config = dict(
    n_layer=15,
    d_model=160,
    n_head=5,
    n_kv_head=5,
    head_dim=32,
    d_mlp=448,
    vocab_size=8192,
    activation='swiglu',
    norm='layernorm',
    norm_place='pre',
    norm_eps=1e-05,
    positions='rope',
    rope_base=10000.0,
    rope_fraction=1.0,
    qk_norm=False,
    attn_scale=0.177,
    bias='qkv',
    tie_embeddings=True,
    parallel_block=False,
    init='orth',
    init_std_qkv=0.0359,
    init_std_o=0.00656,
    init_std_up=0.0359,
    init_std_down=0.00392,
    optimizer='adamw',
    lr=0.0017,
    lr_mult_qkv=0.4,
    lr_mult_up=1.04,
    beta1=0.9,
    beta2=0.95,
    lr_head=0.00689,
    grad_clip=0.5,
    warmup_steps=569,
    schedule='wsd',
    decay_fraction=1.0,
    decay_shape='linear',
    final_lr_fraction=0.02,
    batch_tokens=16384,
    seq_len=512,
    doc_mask=True,
    train_tokens=152000000,
    steps=9278,
    dataset='wikipedia_en',
)
Each number is 50 + 12 x the weight over its row's rms, rounded and kept within 0 to 99. Layers, rows and columns count from 0. The size before them is the row's rms in percent of the matrix's.

# down: layer 2 MLP down (transposed), 448x160, rms 0.0664, rows 247-260, columns 0-79
# gate: layer 2 MLP gate, 448x160, rms 0.0757, rows 248-260, columns 0-79
# up: layer 2 MLP up, 448x160, rms 0.0718, rows 248-260, columns 0-79
down247 100:26 60 66 45 37 48 60 72 52 49 64 41 48 23 54 47 45 46 70 43 37 47 49 52 50 41 46 53 60 45 41 39 63 47 49 55 30 47 57 71 26 60 63 42 52 55 58 56 32 51 57 48 60 62 45 68 56 52 50 00 30 57 31 28 58 49 44 52 40 52 57 36 65 22 39 59 51 66 33 64
gate248 099:45 69 68 31 38 42 45 41 62 44 43 54 43 64 54 55 47 40 68 56 45 32 60 52 41 66 40 27 61 45 48 57 59 70 51 48 61 64 60 51 48 37 58 30 59 64 44 64 58 57 65 34 61 20 63 60 49 56 49 41 60 64 48 47 61 47 64 63 47 66 54 57 19 31 69 61 32 42 70 46
up248 101:55 57 52 58 63 28 49 52 72 55 51 40 30 48 47 77 54 31 49 69 46 34 50 70 56 44 85 45 67 61 47 60 61 46 43 49 36 45 43 50 69 57 41 62 58 64 45 45 32 28 51 48 61 60 52 49 37 40 51 41 65 36 39 79 42 44 46 53 56 26 57 45 46 48 35 40 60 54 64 34
down248 101:40 64 62 27 51 49 55 45 42 51 56 58 38 43 33 54 46 53 46 45 44 49 21 43 58 54 74 42 71 53 57 43 49 51 43 30 42 45 36 37 86 48 54 67 44 63 70 48 43 41 44 47 25 80 38 26 42 35 64 50 51 57 58 61 43 63 70 51 56 50 38 45 44 48 58 52 56 60 34 27
gate249 107:49 45 43 47 61 60 48 25 61 68 51 38 66 68 55 61 33 26 46 40 54 51 55 67 33 65 49 56 41 44 37 55 50 34 46 40 52 49 16 31 53 34 45 60 42 68 65 40 32 36 57 56 56 47 42 65 57 21 49 54 59 60 41 70 36 61 55 44 54 57 52 61 57 34 45 60 49 51 37 29
up249 102:56 59 49 67 40 44 28 56 49 62 49 55 32 22 57 40 49 55 51 50 58 58 36 30 50 63 46 50 40 58 27 55 54 50 31 52 41 43 54 43 53 52 61 68 51 47 32 53 42 42 37 46 39 14 58 49 42 45 38 53 64 63 45 58 64 40 49 42 33 66 51 37 61 56 72 60 68 39 66 28
down249 104:58 37 63 54 44 58 65 36 41 59 60 50 49 50 60 54 42 47 31 44 46 60 59 61 52 58 27 33 58 42 50 59 54 56 68 61 27 63 48 45 53 52 62 22 36 57 43 45 36 24 57 59 50 58 42 64 51 44 53 61 53 21 74 38 44 68 38 34 54 24 40 57 42 59 34 52 50 69 35 59
gate250 098:33 48 50 31 68 48 50 30 50 45 58 46 54 32 43 31 40 46 54 43 44 62 56 48 45 48 61 47 56 57 22 52 47 55 55 32 42 27 56 57 55 53 56 54 63 51 50 50 72 44 46 54 59 43 52 75 63 68 42 53 63 41 51 62 66 33 61 40 43 54 49 56 36 45 60 54 64 55 57 35
up250 097:54 84 53 44 44 77 29 63 68 30 43 76 41 57 52 58 45 69 49 41 43 42 72 45 42 49 53 75 71 41 51 61 42 38 54 42 49 63 45 63 58 23 57 51 50 38 35 73 47 49 68 59 56 67 60 56 53 60 40 59 49 55 59 64 44 57 44 66 65 58 49 26 53 30 39 51 53 52 34 45
down250 096:47 44 58 55 45 40 53 42 51 56 57 30 42 53 50 46 49 49 18 42 83 58 52 61 44 63 49 39 39 56 44 44 69 67 43 38 46 38 43 42 54 71 41 35 40 49 46 34 54 46 53 34 43 52 53 69 35 58 45 00 39 34 40 46 40 26 55 37 49 37 54 49 57 66 68 60 46 56 45 55
gate251 104:43 64 46 69 75 36 63 57 65 54 36 33 41 52 48 45 62 50 33 47 50 63 30 41 54 31 46 54 55 79 38 71 45 43 58 50 49 51 60 50 47 35 59 33 54 57 68 52 37 36 33 46 77 49 31 49 68 51 56 38 50 71 61 34 44 51 55 56 56 30 72 39 73 41 43 54 50 62 38 50
up251 094:53 49 26 27 30 58 43 46 57 67 51 43 45 66 27 46 52 54 72 65 63 40 54 60 42 44 62 43 42 59 50 57 57 46 54 54 52 33 37 39 55 49 33 48 45 38 48 52 62 59 65 37 35 61 64 23 59 55 59 31 41 44 39 73 67 47 50 56 63 54 51 59 42 56 39 45 59 39 50 55
down251 095:47 69 61 48 57 47 62 55 57 49 41 38 49 57 42 49 48 47 42 64 52 39 66 49 40 57 39 46 36 27 48 48 67 56 53 57 63 45 56 48 46 52 45 45 36 47 39 61 33 53 73 35 63 51 78 38 58 53 38 76 47 77 51 58 56 55 54 51 69 73 41 49 72 39 54 51 71 63 28 23
gate252 096:52 50 46 56 16 35 33 56 45 50 60 53 59 63 44 72 50 44 41 39 59 55 53 57 59 54 52 55 73 55 61 54 70 34 65 27 29 46 41 55 56 29 51 38 43 29 34 57 52 45 44 55 43 68 47 35 61 25 59 57 51 50 57 46 34 45 37 43 42 55 41 66 59 76 56 55 49 44 59 73
up252 097:70 45 52 77 43 39 66 71 20 63 36 16 61 70 44 57 45 44 48 68 45 47 42 59 32 35 42 45 40 46 52 60 78 51 59 35 44 45 51 60 28 38 38 57 66 40 63 61 66 43 57 57 48 54 68 46 53 38 57 32 32 58 39 20 45 44 26 49 65 63 39 52 54 59 40 55 51 57 49 53
down252 099:43 27 54 46 52 52 53 33 68 56 49 71 48 36 39 46 51 55 72 46 60 45 70 43 43 49 56 51 47 66 49 49 30 47 67 77 48 61 53 41 51 59 53 60 28 49 45 56 59 57 25 74 55 29 43 50 45 63 46 49 60 15 61 72 53 49 45 39 43 44 31 52 54 38 35 41 57 61 48 48
gate253 093:59 34 49 50 51 49 44 58 41 49 26 49 56 40 59 58 70 63 41 47 60 54 27 30 32 43 65 41 38 36 41 72 60 54 70 44 37 57 38 50 59 51 33 74 40 59 52 68 56 66 74 50 41 56 63 30 42 69 42 42 57 74 55 55 48 47 66 52 63 39 17 68 64 47 27 42 59 44 62 74
up253 100:55 47 41 52 63 58 51 52 47 34 42 51 47 66 68 37 56 67 66 68 60 66 38 40 31 60 39 55 53 59 48 66 52 25 39 39 59 73 53 52 20 54 27 45 43 43 48 67 61 63 50 60 53 34 63 56 39 62 70 58 56 48 64 59 67 53 69 29 38 48 56 42 28 64 44 23 68 28 37 77
down253 101:48 49 58 49 36 48 65 31 58 43 69 59 56 60 57 52 43 32 62 59 44 48 55 28 42 47 29 47 64 57 66 44 56 50 33 57 62 41 47 36 56 42 65 47 63 50 28 51 29 47 49 32 86 61 50 54 37 35 43 23 45 38 57 49 55 53 55 50 33 43 65 47 39 46 65 54 25 49 29 58
gate254 099:34 61 60 39 75 36 42 64 59 39 72 55 76 45 35 55 27 68 51 51 55 29 38 36 32 58 59 67 39 59 52 52 48 48 70 38 55 48 54 41 59 30 47 44 43 63 69 50 44 49 50 53 39 53 42 50 52 33 58 41 71 47 39 60 54 42 73 31 37 31 50 37 46 57 67 48 43 46 54 45
up254 100:50 40 54 57 51 66 29 66 39 62 35 59 67 38 48 65 49 59 57 50 45 41 34 34 47 48 56 52 55 40 50 43 60 59 65 36 62 41 55 42 67 42 66 55 73 61 43 68 36 21 69 74 39 68 61 60 53 57 50 32 45 43 54 39 57 32 58 59 47 54 64 48 61 36 56 58 17 67 49 50
down254 100:53 69 51 41 44 62 57 33 59 60 57 53 66 59 41 54 63 28 51 58 65 42 52 40 78 52 39 58 45 59 49 48 55 54 43 43 39 29 55 33 54 48 57 22 39 59 34 31 32 69 50 38 73 55 46 59 38 20 50 60 40 00 54 56 41 62 33 52 30 39 59 40 57 70 63 53 75 36 43 59
gate255 098:55 55 53 57 41 48 47 50 42 44 37 50 41 36 56 68 66 35 29 46 47 48 78 58 76 76 60 42 32 59 29 64 38 38 40 44 58 56 46 54 32 44 40 40 62 43 56 45 24 54 57 27 62 41 52 49 62 47 51 62 51 41 52 23 39 47 47 56 55 32 49 49 37 45 62 50 57 72 44 61
up255 098:65 68 40 65 47 44 64 56 44 50 31 28 38 51 68 52 53 48 41 55 41 51 58 40 46 39 60 50 50 56 47 46 40 37 56 39 44 53 50 61 49 48 63 33 59 60 61 54 49 44 53 39 52 58 52 42 62 57 32 38 46 41 71 48 50 43 56 42 57 19 60 31 45 82 13 68 69 61 35 51
down255 097:39 53 54 38 52 49 61 33 52 58 66 37 51 38 54 28 30 37 79 47 58 42 39 27 30 42 68 43 63 40 44 44 40 49 54 61 37 33 46 33 61 52 77 32 48 50 61 77 68 44 55 54 48 35 74 47 29 54 39 58 34 36 65 60 56 66 48 49 41 68 48 52 48 58 50 61 50 51 46 59
gate256 099:65 48 49 68 26 53 57 71 59 37 40 53 54 38 45 37 50 50 43 61 44 52 55 36 53 51 57 63 47 47 53 77 47 57 45 45 71 46 52 60 23 61 50 57 51 51 63 79 50 37 32 70 72 49 61 39 30 59 49 26 42 56 48 57 30 53 55 28 78 54 28 36 42 49 37 66 46 75 39 51
up256 106:52 50 56 47 52 48 48 34 76 64 67 37 54 54 48 47 54 58 57 51 72 51 26 58 70 47 50 43 54 37 28 40 72 47 54 47 65 54 39 40 60 33 50 49 56 55 56 48 59 49 64 32 63 40 50 33 49 42 57 60 35 68 45 45 54 45 58 64 58 60 69 54 49 57 62 49 48 58 59 29
down256 105:63 39 53 74 33 61 51 62 62 38 42 53 56 48 43 54 61 47 58 51 47 30 60 28 52 69 50 60 46 48 46 70 38 55 61 30 54 57 46 41 29 59 53 57 37 63 45 67 42 41 46 75 49 53 49 45 41 42 66 30 62 61 64 61 53 73 44 47 67 54 47 41 49 51 41 43 40 58 56 30
gate257 091:30 68 24 27 63 67 50 58 32 55 32 24 71 31 37 37 48 45 33 57 24 41 47 53 48 19 41 40 54 35 75 44 45 62 26 49 37 43 54 51 49 57 68 59 45 62 51 50 54 49 52 50 39 73 74 39 49 47 51 56 62 60 57 59 46 49 48 38 52 37 53 50 43 48 42 47 69 33 57 46
up257 100:41 53 51 46 74 59 44 48 49 25 54 58 42 41 46 43 63 56 65 66 51 40 51 38 59 51 53 51 45 43 45 51 37 40 41 44 42 32 50 43 56 34 48 32 71 89 59 43 67 59 43 55 34 35 50 22 21 51 22 45 57 49 41 43 50 59 35 29 54 37 57 48 42 35 52 65 57 53 57 37
down257 097:56 47 58 61 70 48 46 48 35 49 42 46 50 46 73 48 60 51 44 38 52 59 50 59 43 40 35 69 42 29 57 39 55 59 59 55 49 47 60 57 48 75 68 27 49 45 56 63 45 68 52 53 47 56 26 25 54 46 58 50 48 40 65 43 31 33 67 60 40 68 56 43 57 50 30 46 53 64 51 71
gate258 099:30 48 42 42 45 57 51 43 28 51 37 51 55 41 54 38 51 53 68 53 50 43 33 18 52 47 42 35 58 47 38 38 49 41 65 45 66 51 39 50 32 63 23 69 69 78 52 52 45 32 60 73 50 40 50 61 69 73 37 48 59 40 59 45 71 58 59 34 27 39 30 44 58 30 51 53 50 58 37 37
up258 100:47 60 56 51 32 34 62 47 41 38 56 35 53 55 70 56 51 68 42 48 42 46 41 85 55 46 59 54 48 54 58 46 75 62 70 56 71 46 48 40 53 41 53 50 33 52 59 55 68 72 31 36 50 44 49 27 48 45 65 51 45 47 53 43 46 19 37 75 49 67 38 34 72 42 39 61 59 70 40 60
down258 102:56 62 52 55 39 46 57 58 45 60 50 63 36 65 49 55 44 49 53 45 57 42 45 61 53 45 38 40 53 42 36 44 36 45 57 51 45 71 39 50 50 57 22 43 57 44 50 37 51 27 44 58 32 49 51 56 61 67 57 61 51 73 49 43 73 53 52 43 56 63 56 58 77 64 41 31 66 28 64 10
gate259 095:68 47 70 65 51 62 42 32 68 42 58 40 57 38 43 61 52 61 53 47 42 46 34 39 40 31 53 33 64 71 45 45 57 68 46 37 42 61 54 54 45 45 70 66 35 52 74 43 29 42 36 56 48 55 43 21 34 80 44 39 47 40 43 49 47 41 61 45 59 51 63 40 84 40 41 32 52 42 49 42
up259 101:32 52 35 43 62 45 68 47 64 36 40 35 60 68 46 39 67 45 58 43 39 61 58 42 29 57 45 48 66 64 26 53 51 43 44 47 63 33 53 57 31 46 29 38 52 47 52 62 56 58 34 45 65 46 33 49 38 36 24 56 39 65 60 49 31 72 49 53 56 44 51 41 53 62 67 57 52 65 36 47
down259 101:63 37 40 64 61 66 71 44 44 39 45 54 46 45 46 56 53 53 46 45 60 50 52 36 50 35 54 50 50 51 43 60 58 56 31 40 53 41 48 44 53 50 61 59 49 41 86 61 42 25 22 58 67 21 53 33 54 65 45 33 30 65 43 53 34 52 73 59 71 61 55 71 56 50 38 48 44 46 60 40
gate260 101:55 55 63 33 43 59 29 50 59 51 51 39 44 45 46 42 47 50 45 42 81 31 43 52 62 52 28 34 61 36 44 43 49 58 47 47 50 62 46 58 56 48 61 42 44 57 44 63 62 59 50 32 78 46 68 55 46 86 73 41 43 63 30 64 40 44 43 60 44 51 42 36 55 56 57 31 52 70 57 26
up260 107:35 49 62 51 33 47 77 52 43 56 60 58 59 40 46 30 68 57 50 70 46 66 54 52 51 55 64 17 57 60 50 38 39 45 37 57 57 70 48 45 32 67 28 52 35 52 39 45 58 48 45 40 25 30 56 47 66 67 37 46 41 43 46 50 46 69 54 57 40 70 47 63 46 46 51 61 23 61 43 54
down260 102:53 51 54 29 29 46 58 74 57 46 46 41 63 27 62 47 59 45 13 65 50 37 34 45 44 57 44 30 39 38 60 41 55 32 51 59 58 38 59 49 40 55 40 36 47 55 33 36 66 59 59 50 31 45 60 61 58 56 49 36 66 83 42 68 36 31 49 55 52 51 52 35 43 61 56 52 46 55 55 38